config = dict(
    init='orth',
    beta2=0.95,
    dataset='wikipedia_en',
)
Each number is 128 + 24 x the weight over its row's rms, rounded and kept within 0 to 255. Layers, rows and columns count from 0. Numbers have three digits each. The size before them is the row's rms in percent of the matrix's.

# layer 6 attention output (transposed), 128x160, rms 0.123, rows 95-127, columns 80-159
114:132137187105132117115118099113144091123101135144097158132100167103123110131106147145137134088122114155157117139163114119119083144161147129112153096116140108117124151117138139145101109134097135123119073158106181100153091111110137122095149095
107:123061136088127066140155104099157129146139138100081121138108052134135130119188115122139122147141113127143098154170117120110118120147096156130132129111074145123150115140109125142118097139135141127106130128108147158154135138127125126128152105
117:139092119136144130108131133198132100127131156110128121146077135128138129120108133130136147143123120165085094132138138131129133167157167137140111126131115114162147109160103114111180154119135124119111096158151114119182082092137104144123145126
114:149153124093116098112096075158155106105110199112154144133121109113136140123123113110155128147093119109132178159133157100102130102155104167101131099084141125122093112177081131150190118163123122107117170125161121129109145206110179139130126152
114:109125159151141074113166106121126137141137147128153104126147170080123126126097093104144143144134115136105107138092147160138139132136082104130138094141131168157126119133104158087122129105108126116138123125135116123139123123110123140124141117
108:130139145175117130152150094105151159098141094124126130145124109105102135109137180095170101168148134147115118126169134117167110169134113138133122127128161098100121095122143091156099108129113158144106131104131089112143134132151092156160102130
113:177130136145101119118099139149141148122093159127079153142155190138125176136115166163152134141107137157130146112129126145138118168149092118144150132132124146142119081116144111131117135147131114121170120091104135149100148097161136139142098127
119:123148111100107134127136106099133145121102139102136128139077108138134142124122113132127116126128106143098110129118159199110153109143152169097146122141120125171132141107092168113113164135142142127120124097155083148094143161120146146077161159
109:106134125117096147135146074074108109114138167131115115123106106106125128106123080125134115124089147133151157093156139130111083140127127134092127126160119141096128096094121110116149125137108110162102137110149123179137115100101149108150143143
119:153097141087161109119113130119154060156120148124079070082130123096124127114116162173170103132104095146123132139126099097139143109130100163128119107119118158124162131117145133153097089120097131140083160113125159127179159108146135120127124119
117:134129116129147194141096104117143129117137111093097102146112163124121126120085129085124148165107126152124100173106141144142123155081081096128109119109123144078133176112116110178118156101141137142122150130138125179113130111189150150124116138
116:136151117124143113113139088126125129116116120131165178156144160144137130073111144105144109117133116099155120081079110161116076128132138073097112163094130119092098120136136144106154082125096130111173107116127140086149118114116134108107120126
122:083129083139111143136085181153097109092080144116128132122085151136090123137144119170114120141161131152169113138146124153140098146146120078127136141143171129108163129125103065187109102132132172128146115122143173128149122120142139091137104124
122:104118126107107098117140120146116160133151132125096117107105138133144134098145146122114063100129175143135133142113102146142111126154147116123104137130136196179161145175133111149130131146163134130096174122105140111112117111087143141170097139
115:142112132106112130130117151143137089121158141103115094123163152132110119100102120147100107108095169131146101167127108151151099104119118123128121086141113171149087152094139153143211154126112125159100128140071161163128119135149090159113125141
110:133114097104103130110099124112102105120141131121124097146181192129140116123148124111075151133085124144087158144151125131119143077115088131154096143151120126131072099136133099075116124122153142098130133146132094120104124105112139124147138147
116:115094128110121111116154149106102123138113093156104157144133139148131126163126133134141132159166133148102168155131139188183117120141123141085161210133106103119123163140123123170129130096176131122158152105127143106124105090111123135115167128
121:073092123110132130116102127152141147101082128130139116160108168129128113140138142095134132174108098127114115151154114095111120116128117115116107077138163127097135140132141104100133117135126154143062132115148149166145105149142128121150123135
117:125147091093085130144097162107109123152129131135150131142188121098122136138153100118134122144179150133149122153136116140074138110102112069104142099137142132124122167119137124112118141104107160109139138162115118163068121141182149117147113095
113:089114095131133109148137119198116110134142144131145100146118109123137123089167121126108097117114154126137155154104100110153103146141099174146141079187153086140140123151082110174131080134146129130134089073142166133097117116143120149131130145
115:146108179103165157124101139185136134119109139132121145088108089153141113151117165085107095133179158140140143144126101123137122150111150200126126135123114144148119140123121155085143137149089129144162124104136172185129124122103110130125120144
119:109114119121129143155197123173111131153126132124150130139128180132161113124150100144141109146109141146176127133118114156122104116104110150105165131129136151125105124136099086146121103121075134165121130102114118151166127102162143138141097127
111:124115123132132160152208137151113120197123109116129116146111124122159134130161150108118165115128123138096152145088129143142139082160112152122109132117112132142139157166178136084160145139140108115148153176153103137144140083137123128155151124
117:144127127124160130144167086173132135098128141112149158125120140127170119103115133107156130172124130133112129131122123114120162175125118167152121175125137124111170119161109114163171119165092069123152148144183163126174138192154120139144139156
130:130124122151129135123160146115126102129107099133130170176150195143102098128109115110128062108137097152109113125148057113118090114143116143132106129111117110137091128102094091100110158155155165119150138109158125134144111117150081139083121138
119:119103117122129072108131121118100125122112148135149120127148113119190144105119113115103123152098112162107116141153102135140160130113123083151147114151145109117113126087120148167142131139131092128135078118129171143154108183125103120129169120
116:081095121111126095111112198126102154107109131157086132141090112086147130135177112134109111106103119135123135125127122103132155098137096117125126123117111135114149163107088108109142109093134131139136117113145059146128129140144089102131158148
110:132129081154154114114128149156115100178110145141133108086080072138139153126124083071113118090111109144107117123109136143130135140133121151100126126121141137151134121149077140124155149079131156117092095135162167160125145110135146106128171130
111:128190129137134143128124163090162100134100117136155126117144100154117167131120120127119143132115128112127154130128094121111159136138106102140142117158136130125129120162213156111119114148144118151091112145148154120145150102136135071111175152
118:127127126140142153135121092143145113146139180121125094149094172112113134114162137109108096112128137158133094118153159111130090129142161100150145112114129115103138126147086145142103159127146085109124115081119128095133123085168136122131151103
118:126121135128112127144094101141117119112109152146160140146073110140152127116135111156128137107110155139161167140102152110111162127116128122130130150111142099117124132136121160130117162144100118148117119111153157136127185121114107084140117089
090:120092101137134116110110114163149095117127129107120096118155135133131154146099137146136112189094096112114115093089105142124102134143109166146110140132153101132154174087140145106086112134084110178164155155088133153136138138123105139121118123
112:096107125122122135085126111147124116098116098165131118138140132093075135156139171099138182129156064120137085085122176092136147138123108099109100128096107181099125164117071161132089141105123142137185133104101091183105146155147106131098146109
# layer 6 attention value, 128x160, rms 0.127, rows 96-127, columns 80-159
099:129068081112075137169160087088116136120126096101131131113080146129155162126113100097154164089142145133146114136095100103135172112111102133094093162097101140110145147107124104094093109145122098119095148146154141153110143101111126141109128120
119:157160151121137123129104141154113082122113138156106152146130160109131113166133132137135092187146080158125159109149143124140144140116118123076125170165089127175153122121138163108118099144130134154174141140147140123124117131126131117105129119
107:154158098179083101133103060123105108131167121090117186135097142140069162151139138097123111093138161128165156159094138123136113113105161134140167115125120128123103143091104152103157103125160127112117137128119132108150107147157151152089120130
113:118122163121137093094168118120190130118155140145136142132122122133119142102128069094148130161146103072140113123146114161174150135092136146157150091184102126157138146142164114112159151141157128141153095163149102128162136136121112153127136133
106:143134153156128162096164128125156117135136054129134086091139149130128153128073160105172133130140117149105109109112149124131146152137115145103044118097143137156149159137167117102144142150105148129148147108156114121156143120114141148124158160
106:136102131136115095134099086118125111110134146124118126112124135137143150125103149153129151129108106122107101117127105150146152149094136132120146142119121067134136139151136117104140105095162107156104096132117176103140170126134112085112164148
111:126146067118113097115104090122143135147143154130103151123139160101120104130112096140143114138149095112090124141138124134150123150162118166162149091114088148164111147123113123113143130131133179098126121139150112090183136144122134130101163154
106:157131129143094139111152156115095141132148121161108135112167172110148122087125118104166122132104129138127150129163113128116109150138110123141141141117144153097121143083124128149173107113139128148150145109173131137107121124088118113160099135
115:165088171162134132112117106153082142144155107128136135086128123124116200131093121128092164118114124153186131186145096124110134105129137155097093167090114121153094154115120155157147126147126117124130117125134126120140116156165126117170111100
109:121135186098104171155104112146142103131107157144160123144145157160136159119078113115122100120111124135107098190120141114126129121092114119121153131099141120125132155156130137122147098145137165146089090122161130127142125130157083172156169093
112:099151133135126153104136139128167129173147133118136173109137119130109113125125116116149157126122118138138145102098119139130152126121133118130113144096133114131106094123075133121155115087103110102157116098122107131139138128107109124147134167
116:127147177092142148111133123117104091102127126135129133068106151110111138136147119151143175138107145188106120076127130163144168127174141142140106129175132112112110127149108092119135124099110141135146145129125158129129104141160137139167082112
115:158139134119120070074145137161144149134127071118136129130111148111120128128179137097108125053138136115150134108161153156145147113121146109090148126128139181164124131139130090156079146122105099146103113123113117121140138131147131123160106182
112:162118123160113147108127142134092133094156141100120122129168105131088073144133115114104114151147159124149079149084108147113117144166136144122092128147104141113148141145105156123169122095118102177130148132122127107137167090142128154099149152
104:110145154157096110112106139109124106132099180141137127169127177082118166110099127109092134106112179085109149135123122121135173118170141144138117141127143139102163095128127131091146129159125114133122126151152114145106149114101160148116161111
112:071114151117083123121143100145145139079116122111132137140118147081105100149144089118099115153120116109076138110142146142124099097133114114086102154138140165111097103130067142096146150163099123135116132153081113115124087133123109133128121149
117:117133136106148130110082165131108114136138121092171129126102152157105168150133116105145119134153166100100152169100137130169123139123140147082132125168132110136141177124124146116141102129136121113089178098164114187125122143112122129128126128
113:153130112095123119144121154162157160182116137185117141105168109135144160101128105103103113159120205094146088133164114107125147087136131115133152155181121114113146122138121140127131105128119126170107154128107089156137107123157134169094130143
105:166100136126146120121163121104108109133165067116095131109134153147116136074153117118140127129111160157125128114118079100139125188140160111148139159177117137145135130131109101133112129144102106105112082144118134139175130102174124120112131131
109:136110098154175153117114129109089148160100122086117120137110152152104117149162122113120082118186097111164129106161124126132114162086147131160115169128131139129105146081139100134137106139131117148123115131160160149152108162198130133113142160
111:177125148077147100112169096133132099182143118134135101120128179166126145099149147143159117158144130141109085120142129132128137147125122157139144130146171140078105140122088123139148156099109120171153114131130154141118118133138127134100104140
109:152122118118142143145166116097166137163112103160158079145126125179146125127142135140122106155126148110153154136132156095143133140095095120139119129115153169143116087117139138126153133146139125088145131156096127120160125129120087109115102114
110:176150138127148160108122105105131066120168124126122152133092119137139106177115118113155108095145112176167110122144135114106052158102107156100157129116141154114134117108105110131156094146102135151140148123124128069113085139173115141133142108
125:107123114187104133145106138096131089142087115106148126128109136156122117106176170155123143114110095144153127119132135114155119133147108124168091122093128098154135126152110124112145158157119112146139122123136139108096119084147151167107159159
115:097096139125114132129134125144133125068160144170113153110117151133148083133115087119102148149102123131112127143085078145142148155190121164119132127116114131120099149125122149118143108104144139157139176137117152130121120131168144162140161096
113:098104140124147106132146129116092137113137088129087140129139171137133141084174156135136108135097146152099102100115122074105162129124117055089134119093114117129139117128149128087169164116148152106159156135097105171114090170104102110147150094
110:147122123148115093155112124138129096121153102189125135136137128108136143143160127111154066158087080121108105138110135113184126111143105126130167153162115126153101131149106124130105144121172136097065143131121112139126120154123119136154136121
108:137112092130133127140121145084144154092085096166154103148148119138150116135120132107127128147125141172141144123128132090126133125170130137136136143162141110157090162139167132156142087081116112131137126124160103133137153135127166111165121126
117:149109127096105176089133146112111041173163161120125125110122144139101108122116126115148099124111092141115096135123151142111157127128133120112102138103107129084114125155156146104062113139122151118131119113117153106135174122079174131060176134
108:140119138124121161097164120129128112170131150181137151114142126161079173110145139105129095131114152127139151102149120121147139107123107089176120132151078142140112116156140122136141115101129131120152121112100137105090089140156107138116089103
089:140133114159145164137097133176101125162106123136114118110161103144114165134141104116128171109097109158153102103111112156144131118118145142130112119149154147159123113129083104110161097161145113158127170126098137116133130141080132137151118095
108:092161125122130178168141121166137116120118160066115126127135128158145166137141159111134134166151140080087111109127176129174167122126108095157093154100126112102118129142130131108162096155157147137129144123148084118145108110142071113154176129
# layer 6 MLP gate, 640x160, rms 0.153, rows 0-35, columns 80-159
094:164117127136138135130133132129157150112146127119123123125123089123121126101147145168136126081160142107121184134141108151102133143105120119142119157104076130118143109150150137095153134107153123092121144118193117121148148112134103120108215154
100:122145128123085173160131112119102091159126101126125099106112094112147158149098175086100154157152092157150084130141161138108110107081139130155137113144138083177147107151169177086135126137144154111153091132138100150115120142133115127121143088
108:090102141131159172152154167120131136139120174126125097118132136127136137119136126149113129139103148105121127179140083148120131126127148117103122163121167133140155131149098114147121093097167128149153104076154108108113081111130132121155124113
097:141167128126118142111128132151133078137118133092135113143127097099154146179140112135126076103060110174117120156137153140128136143100162135161103087158112082120103184152129121098124100066131146159141113122121114129134119100129171145152104119
101:148157099115143166107146147131129106155143095145141144122168118131133185186163136139102127112149131131149173125127103117089141125128108182097117087126120146109097150142131148124112123155152124075119096126129106152129142103125103121131112133
096:154123112097141141110123136098183121144110121142144073102154137150122147135101111104123108149124128122158176109139084093169160135106133116122133098117116093133158118110138116163166134095138125194123078148092142109111088106127112145134130114
107:144119137131137110114109143081128132079111175127165096115113156142115151150134163105131157126127088125139083140145100134168134116116157076121134135149130129076078181115134136122165138144089122154096143126107118105098159114145095154124155126
093:126104144162132109135145110122104130122162176118112136107062161163126141091148106128124111149134133089078114144118114142138107103128151146104109096092133118112168124149107112106121097165074126127091105099151144152114061099138111142113140179
110:171134132121078121129162133143122121142114134115075119081097134108127127173105136122129106155119102124119135071114141123138141152131131116181124156127110163160123137172097115101128145100145141170106141116137065107168141144117148175157114104
099:125058146156119117118131159166132131131127120116122138142114189148107175119120132127121114096143147166089192125123136113118120168147118152133100107091135080139126118143155155119132102158142145113120146137149094078140142121144166126130082091
095:156128133127093182156147099130130154116147147098143141135162164141122118168129151116117133120144172168127157119153134117116153122114165081128112163165119128128111138116123176093133091120147118148099144064162174127165147112134132129137097098
100:124169133132103114087145109087157120074106119074120108154124141160139117120124110141140133124120137103082122152127115136125128106126122125112155119175150105144166143133100158117094116092095074130138101111131145115150121174113168140118145142
096:132153115110134177128080146107146148177140170101108110127104122115140122135160095149165132191164165133135123133157151127115132135114140137144170106169112157144163096106152122116113159122107138128090147151140130114156124131129095100119159130
114:084120122137171135123111103154099130113139110120139142143142127145123162116121081155112099180117120166105149071153080125108091093122126156124110130128121128148114080167106127174112156133143088108146149114115115120125141139091131100105184133
104:159121119157078108123078157130144131182149128121155101111094130122137120143152073125128112106112123173115153098110153117118134108068133121145123121136121111132175145142168139124102107139128164114114104112095132134139088126129115115163107128
102:110148177145167123142123096137150117145133154109123118097131078145148140137144155088142145122100151172137107138122129105173150155137110101116134137119120091105116152136085140120146117075106134169119157135110124130115162169121168104123137109
101:156107162166121105188140087097100086138157140124152103132125130162162103111100093110142107134106094067108068132161104161090168129131134097124135116116163100134123132108135159107164120151134168137164135111103129142137174137089099119155165113
108:132110145115072100117130157132160133151110120126129123119078119127128123130162117146142066132122142153152134120160118155125133116132114126173130149163171085141145110120126134096130079110116113076124170109127184168148074149098171084116184134
106:142097136140177111080133131161154108113128145146136135108132101118178108131126142105137130121129133143096136155143203117106129161109177134121127150102116102123087104073116146134101086142200136105125117084126093135131144136129092118137144118
105:115107112093108139135123147162107153116144117128131103143126128096139204174143106132122160105062092201076141111147162110116150106128133100133129115153134118116101127108099150122125132086098110127171082161121100114150097147102135146174132096
090:130166112170142185113165164170149147157145134100137157110126124114087111144093080162167101128161127111126144123144115121124124154146112123111168143158138107102117148161071098116143168144166164142120121100117124073149111177156111170107140124
101:122142189161119138159086142141094150145128137114101099139102121120146116143167163175101162155161117096108143144119139159142139113147140106134136139104091138123133128113169117129170107091103154091105170105135139135127147121094138117131162138
105:121161124196081176108101095103128125162142146129117140146155134121118110110137132138152154150125140143149140139171108116130158146152117109126106140188129119133113107150102119133146115130162141093130126099114175118127165122139168139092100091
098:129121130126137120108109135143112133157137131137162139137157112132089142122096145091129144146110133133104115123106140132130125140146138088078127122137092116162107109168132135122120185101098123063175152140102128084185093087154159155144131119
098:139135150122114146150090096129102127131120142136135114109143132145116146151144142099149131112182142164118164125101105141141169124099109130127094099099071169148155148135081103171119126098147131142149127098145141132097117123117120114109139139
098:133141152149117143122120136165167126156196133098125130139173178137172136122137129145075145113095165129129143144138114110129107138082105158143137123111115116078149142151127157085130092133124145059154138137105120150163114122138104142148079079
110:149130080146124123129141137133138141107156125075155135134137117158133109161157088143127133087104146106110122135174160180126102127108103150144139129124147116112169110138116138097110067156154128138122145098097135164106111098168106138122127121
095:120059076151124139135127150103136130118082143130111139122117114103131083148159148138143135106138125141118083103138128104149130105136144154138153134105124150128131126128085090158121171142144113132131122142134104129150093142139124151124080130
096:094140145142116130106136151112097147131106146120164126110127164175131124144082167122135077108134110158128103160113051149126137167156138126121144135110094131139111095164108063110085126153147131165137146134182097091119080114119109088121090127
098:155102133106151110148174101106168125168151133110095083168120099110087124148125129129113075118101101081153114117129083118075166133147098161110150161110138120079148106153111090113081124120123130103142113126127091191095122065119132154162140139
098:085110178104137130077153092158162178149132122112124120106126094164138134166128100127152143138089132155106101148121117127089145143131096136129131125102111096131134121131101137157138109113093137156114144150123140126141098121047118136149150150
111:143150146127156106157132082133128129129093106154102163099096106157147110164113157111122120087075167157111122132134130122151131158119148109097113143115162099143141102120126134118144150151104125100117141134119156128139119060108163138148135134
089:177122118107144153120066139135053134139126144116134106122095146125129113109128171143132086127163154148154101129110123162138115126118142127157104169143138119120132113165184099097132148147123119125134134099117131132127098133139132149145152150
105:074152160068122149109149150084092142120129087120146123112121124147117090115122130121133136134129138152115100145185118108190179147115127068113151124174097089134074162120167131163128114117151126087090162138119129129163118177137121157125093124
097:133135099163108138114095157107104177165174148140150121111127156131115096187108169115110121132152135090110082128087114137121175086103128113151152139126130100174148170148158105115101144150121140109177139132131096116131127103144160148167104122
092:113133175126126129124108146118100121122147177137129162131115174103121133159143128150142140090109136122135127091088107127125137135124122150139119096106100133120127122114131176121114174094127140091130135114174111125132165082114116107081085099
# layer 6 MLP up, 640x160, rms 0.146, rows 0-35, columns 80-159
096:122105124122143132121135120143167137139133161129131114116134094118146129082160122187086118144135095166093174120161120142113092101096142117132116149135068147129140126146119127096128062123145129104085137079159125144158097097119093136114129103
101:101111108134111100114129104122136133127131096123107108118144103097124171168133139106086151122142109121121105091144165064115129118115097150135127138130111144116131168104129141094088107151095115138076132155092149133091133111149093139107099128
112:132091120110145143140091132128164186114148180137156098124087108090144133134103138147144119157115131082143113126125127172088106136127149151132136158092135136133132120188138151131073121105131143158143122111107122146133140110133175180144158077
103:121101145112154128150107156126173146133115130164105130124113109082113105154110168101126134165111057153117164128118148127158163155086166154172133123139107134129164118143145092121098099107120125126130119111147130124160064120116129099130142111
106:053144119153114183147145104127158149157114122082180119135176124080178074123134128116103157108115100147143147130136149130109132149135115102145144145095130152106135078157151155083142120078113124157147129140151074130112121126128105179136129111
095:146115087130141193125102112114137129101126141073148150159112088148121122103145141121169136097129138146141109137149179140090124120137105127116132112161151136090138147136118159122106084127126142091195144145120113162160142172112126110071106114
110:095155116137110140101184121122145133163146120155119128072118127147141153123150163116143129106140046104112109112126143112105120145137143143073117079112114175152120113161114194143152079127097115114119164157079150139126107134140098103108109152
094:133110167144146116104117165118116142123168169144077100157135118164112134121161140105162132122140155147081149115161154099145114126101159149154143099112121116129140158116105116118156081127101126116153141098143156113145116176141186173135096140
105:154140111129179174156175111141147123130120111158147142102116096117131150099116062106103093139115163139162078139084137113141123154125112111104130102066137175117121111108119138084125128135143098133116122118124182146112092084122093162128171088
103:156134124150141145114154116163161130170104133156148147133149127144143123145123148142084115088098149101132153114105121083110116129163133103140142117123103092091073147163156120121147130131123169084159086082151163093163127126108149165119133080
099:171075155139132098162130088127122162108110091077114144122138114121122096152172178091105142159156134159141149142123146100157147084151167118130090135134131101102121131134133087117148120128104127139118108068142163116116124114142128171148108127
098:126114074118113133150143118131124145127144137135172128102132128114129110143086135106128100096114107133151104152141132145105127165104117112143156129126107144138134108089201132169099100082136149110109157158170121113137083147148142120115115107
100:138161127183099100121121126093102135124154100142154168128115159117093111124109132095156135088114127135108113118120123146116141175163160112114118144085138128120110133110138109161117132124098134128090143127082094127137140176122143121155138098
108:163114129153082146105127106117142115114094142133167135103134193163134120121113118153194115124081167122145132158117120149144146134108155125117111096086139093111114140090121156099138094165130156167133138100122139136122105086119137159105151126
106:098111159139154159137165139123118135145100135111100123101162185141113122110114136120120134169103117137182139134149162147126093094141137116157135148119110115118144090124084109171130133164166095111131128113120125108113121137142145081091137127
101:105140114143127157100102111111126142127109129155137123144105125093160119118142146109134156125131141137172121121133210136128101142128114193154102122132101115137115113150095192177147132149134109072092123136160139143159182089141135129113147116
101:173158113106153169104141158148156181145063139123097150105114139108073127126124159153148117126154151139141099116105134105146143117108159130132126125156127176153096140106099117169078121159137151165102156129141132116093097099128115136136098158
105:117097091141123115128114115120132120106151092105147089110127173090126111072127134096115067108097159110117156122135142151152146092137089155130127117121130109159137108106108131156108153132156112149094107146108126139133076144108175113084112162
101:111137062156097147133152131140146117159146133140106105135145107118135130123137095106162089154112135118111159133136176134069146110131136099146091121152132141087135152154134159123131111086157159089150085135140155139153132128129159168125145090
101:148126103155172149148151123161140165049115115105164147112155140134160163083145140137115129141136141148135176066154156150124122120166194073108127154131126179114126133128150120124144134115143100076137123100101116117129125127077109138109128121
092:094144161141075095159140137159091115115113117135141146108141110128131144170097153166146168104142141131110143111119111132152125142158114168101121085131106106100112156146129163134118096111122114089183124102089140143123190125093145123160098149
096:156125159199100117120121108138101150106148153106158126145078083146065121140119113081156121116100106151159135109160113130143119141165107132095121083115113115182106106118114113108170143108109140133080162104151207137090110122139103153113150114
098:127152103144118094114086118129117134134129127135122106135135129125113117079175128147143097193114131139108150100093132116101161142113136081112118154140105131145122148073121100170143133102152154131103160154093132163144153146130137162153090100
103:103102128156179138111144122133161129173112081128149126114085144184107151140123092140121134171088117122126136143116088102129113077105146156145121090143150121163100141076155117164172130108118138121099156120140154121102150172144109109113096133
097:125163134095171130091152138141094094134095158169144114155121190161148168126123153087090115137109142133113122108152134088149139169138121137173119091106111128130109100129102129157097126126106131077136108126127072117135166096139173125125138160
102:178112141092125107133153089108187140150135144130117125137132129119146103150117172107188135115139128092114159088103149128126080063093177140080127124092147118118133135101126131125108114170114113087161142148105118118120133150136129152135145115
116:101123110160123146148141135146084140123154119099082109146138134146180125168142180128116135121115107123141104121142120156166135113110121106120123176101134206125175110126110069126127130158138131138134116111119140120128098166135128112125116082
098:148125136116092146122087164167149131168086151077131169137092149110137121137151141148151146131105129114092146138122116140130116154114142136079124176162159149105108145110115118132126085149173151102184099086114121160093160131092134137150115134
090:170098175146116112128213122129117116159122125127137110106168110143151151116174121142135132122096143107144142154130161107093120109143107149117151159149086157087150162130154125133131138127141070171144146168116130172156172119126143132086153139
094:166117132066096169150109151146170132132149080118105099152114130084148125146130149103068093158097138123170100124155103149126140122141078128119134158126135124110111127127151106093089171135118163100174094138131134138130095110151105105085153133
098:162139077146171142134172164095077116145142086142150112155077126127114120109147139132146095146131093115124126084103143125116133087147125119141118146125124153162132101133145131093139139130141094142141110128107118115097110113122125096162128126
110:098102107075144120142135154112154129098166130115154125147109131132136096128135139111161122132180103102155107133115153163144174108108134110151083129128128126123094151114096094098137117120138173169143106128117125119131131146134167149094124135
096:151114148086126196121115127131082134125126126166153132140097135150109099135155163149131075135137154103157122113135127140122127147126138106164141147118170122123181145086144101122187103109122120124106105106140136150117023138121137092147149114
103:170129143148136124145150135154103082135116117150146139134131090092171137094120101133201137109100125122125193197104156162151132148153099158098174148084126101109140125128154137100121131139090128157125136129090159146138159147116186117130107128
095:114144082139115119142126153136122147147152133126109129189118152118146142136117143129116108104182169130146128122129159113131169141139134152111160138117128125163125107129105173130161123135125128110134101148095178125099105136157144176123102109
093:140153111146093142114106132147099132161092137150166165166113175110124162167133097133151142114082089131147125140136112105079104104145120133135121140146155099141143109105128103100123085136117141144172131104144115154120149098190090125151121144
# layer 6 MLP down (transposed), 640x160, rms 0.138, rows 0-35, columns 80-159
099:180143121106138093096131139118149123118108100130149152136125103162136121099106118107100122122101116166102174119130130154131140141130129090135149122115140122107146109121197163100159124123097147122162137186177153102111171146138141095083156155
100:111107164123124149138123111101143132111141137136072103142097121115118100128133125143116108153168133097144146144132131110167147099120103103139146100109154120125113131095114121114076155093135116174149149131136144156113096120082138117115129153
107:086133134121181141117108098106117079097096155144142124107104143192126113107176120118146151148088161100084143137164100121120116116154157128109149161113099141108141131146110159105142141118142083111139075081106131103083131156116125117134152084
101:076123123151128121146142155134156110118115154098164106093128118107182136104122154128140154110168096102110090134099108133084142146108126147138107148178122126108143127111141143149116135140136149158165143143161130114175110131167134086092083112
099:159110139105173112080113127124131093146129119114150113131152088089132144126124120120127149180145145180119142093095104103113116139164101123099121119099132116136187164183138112156087155086135157123087154086098106156093089061120123087148114177
097:105201126139135121118141167162124101132128119172123153129118142081135169146151098145126113086152135104130106169105157135146128125155125120118136123093161093133111123139141116173146143137149101125120159156132163182140104095154146140080092168
097:112122143123131060161125148154110114140136151145131123112163129130117131119089130140137082116093098138133148123158108112149119125134104099081174142130127127150124178150167078102141162109098130171062146146131130126107101144144082102111103135
095:128128128113089131122122137138121142140129172162128087150110138140148134134129171118084148137139123084075126169082126151125125135101085114075102128122097108138163066163110087117070103117134119174132127113135159114151085133114128105131109120
102:144159134140122161144112154153105100110158151159169136116116137180107125147115136096151097129161077109180141116129132135139113089091135111159122149148156184120163107120091114124105116170165102141095096135113127153139143135166120132098049117
098:116143135123139100129169174148130057101119121149104113117151083118112181127126131132150136091116132169144135145176131084137155150145084141146143145124137107090114080093098118105097157106142137104125165119117140128126132135123151117122098111
094:128140123101162136117161092092106127138154097110189106148141137116125116100148109104151165112123116103106117099164112113165159139144125137088108120121106101149130090138172103117141117125109118160110158090127132091107111164105102125173118112
101:152085128105096139116136123137112126146198127111112129114160118091091112160137109105096132120148120116132144111162116139155145135071146115139067106139135131093111099141148107107136148133109109113096141111140131155130140092135155132128082135
106:116168137149167119118111153141142092146135115173155135132130132111118156136116104117139121110146105095104113161140102093078104152135104131136168123128111128181110103131150059151175151122139111131112097170147134131112120099144135107107083121
107:105127175142116125127123143152149097158107131139148135115119095130157114093125148115170137129138128121153081141133143128075116078157181158117119150179110090105139146138094114158148133116121117107149109117187091085101107108127117163119121100
105:145119102099140124102141081132108141113090114131118137131148124138170178133154163157124077109123148155105075134172126094166117120136132155076137160122166158130148086127161114154136125098103121141145161133137130162126124147102140167093115094
101:112103082157134124129124130116151131086120108129134144158120113146105117111150106154138125144119188100140136157141145146141131106139146118136119129085102146121104114132145183104078139159118141096178125107168146117083146133103129192134099088
101:096141154127106121142142114061122166148159166117092149122153160112129191123163133104142147181141117135128164127154092126113103163121103158124116118105105143079160126143124094120127110123135102136127145143165133139150120143099133136115105113
106:103161090087199132123108109129141098122135086122087110130154134120119099156093101171150116141115123081125121116096100110131152119130176108124122088114077113131135106140103097126120113163137127142130112141114126143104098108127089109163141127
097:093099082133122123128091114137144158106094140118157111135132102142153150154091108162142140097135111135119164102138138166103112134107126102166117136099146138132085156160138121152101154080070149162122138140115146132133139121155140138135114133
097:120104078165124146141144123163118096123129147128172158163136121128108106150116141112103146111147148118142106093159111127097104123152090138153168099138107129131137118134100162124112114105086117085118061112148086169102117135096156134131138133
094:106106113133081128117099159141134143150148145110127136099104116167162099159138122151121140084134152146107113162098132143126142133164108096160144179122094115144137145100139112152115137122144145151096130118148102185150156165157147136122109124
096:119147171115105157147100136118174128138121122072117152149099160128096153097118119157167145068141141106086115104179121153141078126099122134128116092118108142126108124109111132128143152155143133132154164126133182140112098199090137137138181106
097:110144121105165130127103140087156134104156146128116079122139131161122120148140174121129120145154108165136095107106176112134117125173113162175105117077144154115136145068136155120133102170109137126120138122091108081106107162110113105138081128
103:123112131131184125090134099108150110144135119114167126111130141149115142150122150123115167137094108105064106121126115095135088127152138104132129113147106159193127089102142122128145097119134143140104154112144132101117151102114148150171108116
099:132118112117138152113158079113119118114127121089124150132122129105187126136137147123112113131167178136108125154116119146130127122142159107161084136157124139147127143108158121108111141109103156128121141101107122137086116138160102148136118112
099:133162129117156147126092151120118095137103089132117111122170133130086106147157129151142147101131167170152141079149126168141127132146092111116102153143128145122092096105115146101127121144139081091117102109141118165148164131112143153092126142
106:080169124112122105114102131126130094144106114136108108155154164149099107139095105123137184093135135107096146118174127106083174152124089146091134136122083134129136135135108155159108109113138130127129084141093128112148150134092125102160150134
101:123111117185122125124151144112168118129136120128079142091149116095103157152106089133109163125131149110109093096160106127116149134135141127157082136124105113152139104119091133124096122143149130135112114126126122152080142163128148129063145107
095:124145132087149111151117095160166087161139132133137144115167138125165101149143165143119169137126130143134147115107105153053142117050121119125144141133160162127126130166145137165108135179155133121127101139125122125129162135159154098144126162
097:140129161136097122135122172138105131114145093125153104136097180141125167091110098128142165112107113146146114120095125112160117096135121155105148119149129161112123119127155162095129130139135131104137118116093141180130111107155148126093092137
103:093137146161159121125114096147077147123135130117130131162148135102147103147131144167154141138093123161147099102106129049112128150092126139147108178120080110146157147178105165142143086126118129126160118121136129199139129122100135128143155145
101:153171174157157110100112118143110122173149117104128135116158127156140137149142119179126134116134126107104115083121128126118135122150161096152149136122126099131116124129187122157138137093131125142149153120180165161130153146134178114143132126
095:108119139116160080116143107115142149087153158143147152142180146109113091125148096124123129152194132128112135115163143109152131098114135149150143117116104139152109113130115126124124131155114127175152116102133132114183107155091131164141184137
102:103103181107137137140128088132123120147131152104145128099132159129107087137115137146133124148122169147105144073118166107131128138115102138141106142172163113125107130131093154157154114172152151106147099106110111159132121127150164116161128141
097:171130096135132148159154125101110107101111136146083115143091133102134108121103127116149125101112097143112118109127134133157086098132147111143139200169152126151131141109164120134129116157123122158150168108160089099118188128129164174082152157
090:118123118119142131144111135125118137136100141133106114072158036114123128149127168135131079098169111148109094129087127132124163130127153136114094118126116184100144147134109132128121142113097144098114106112100119134116078158114121127137075125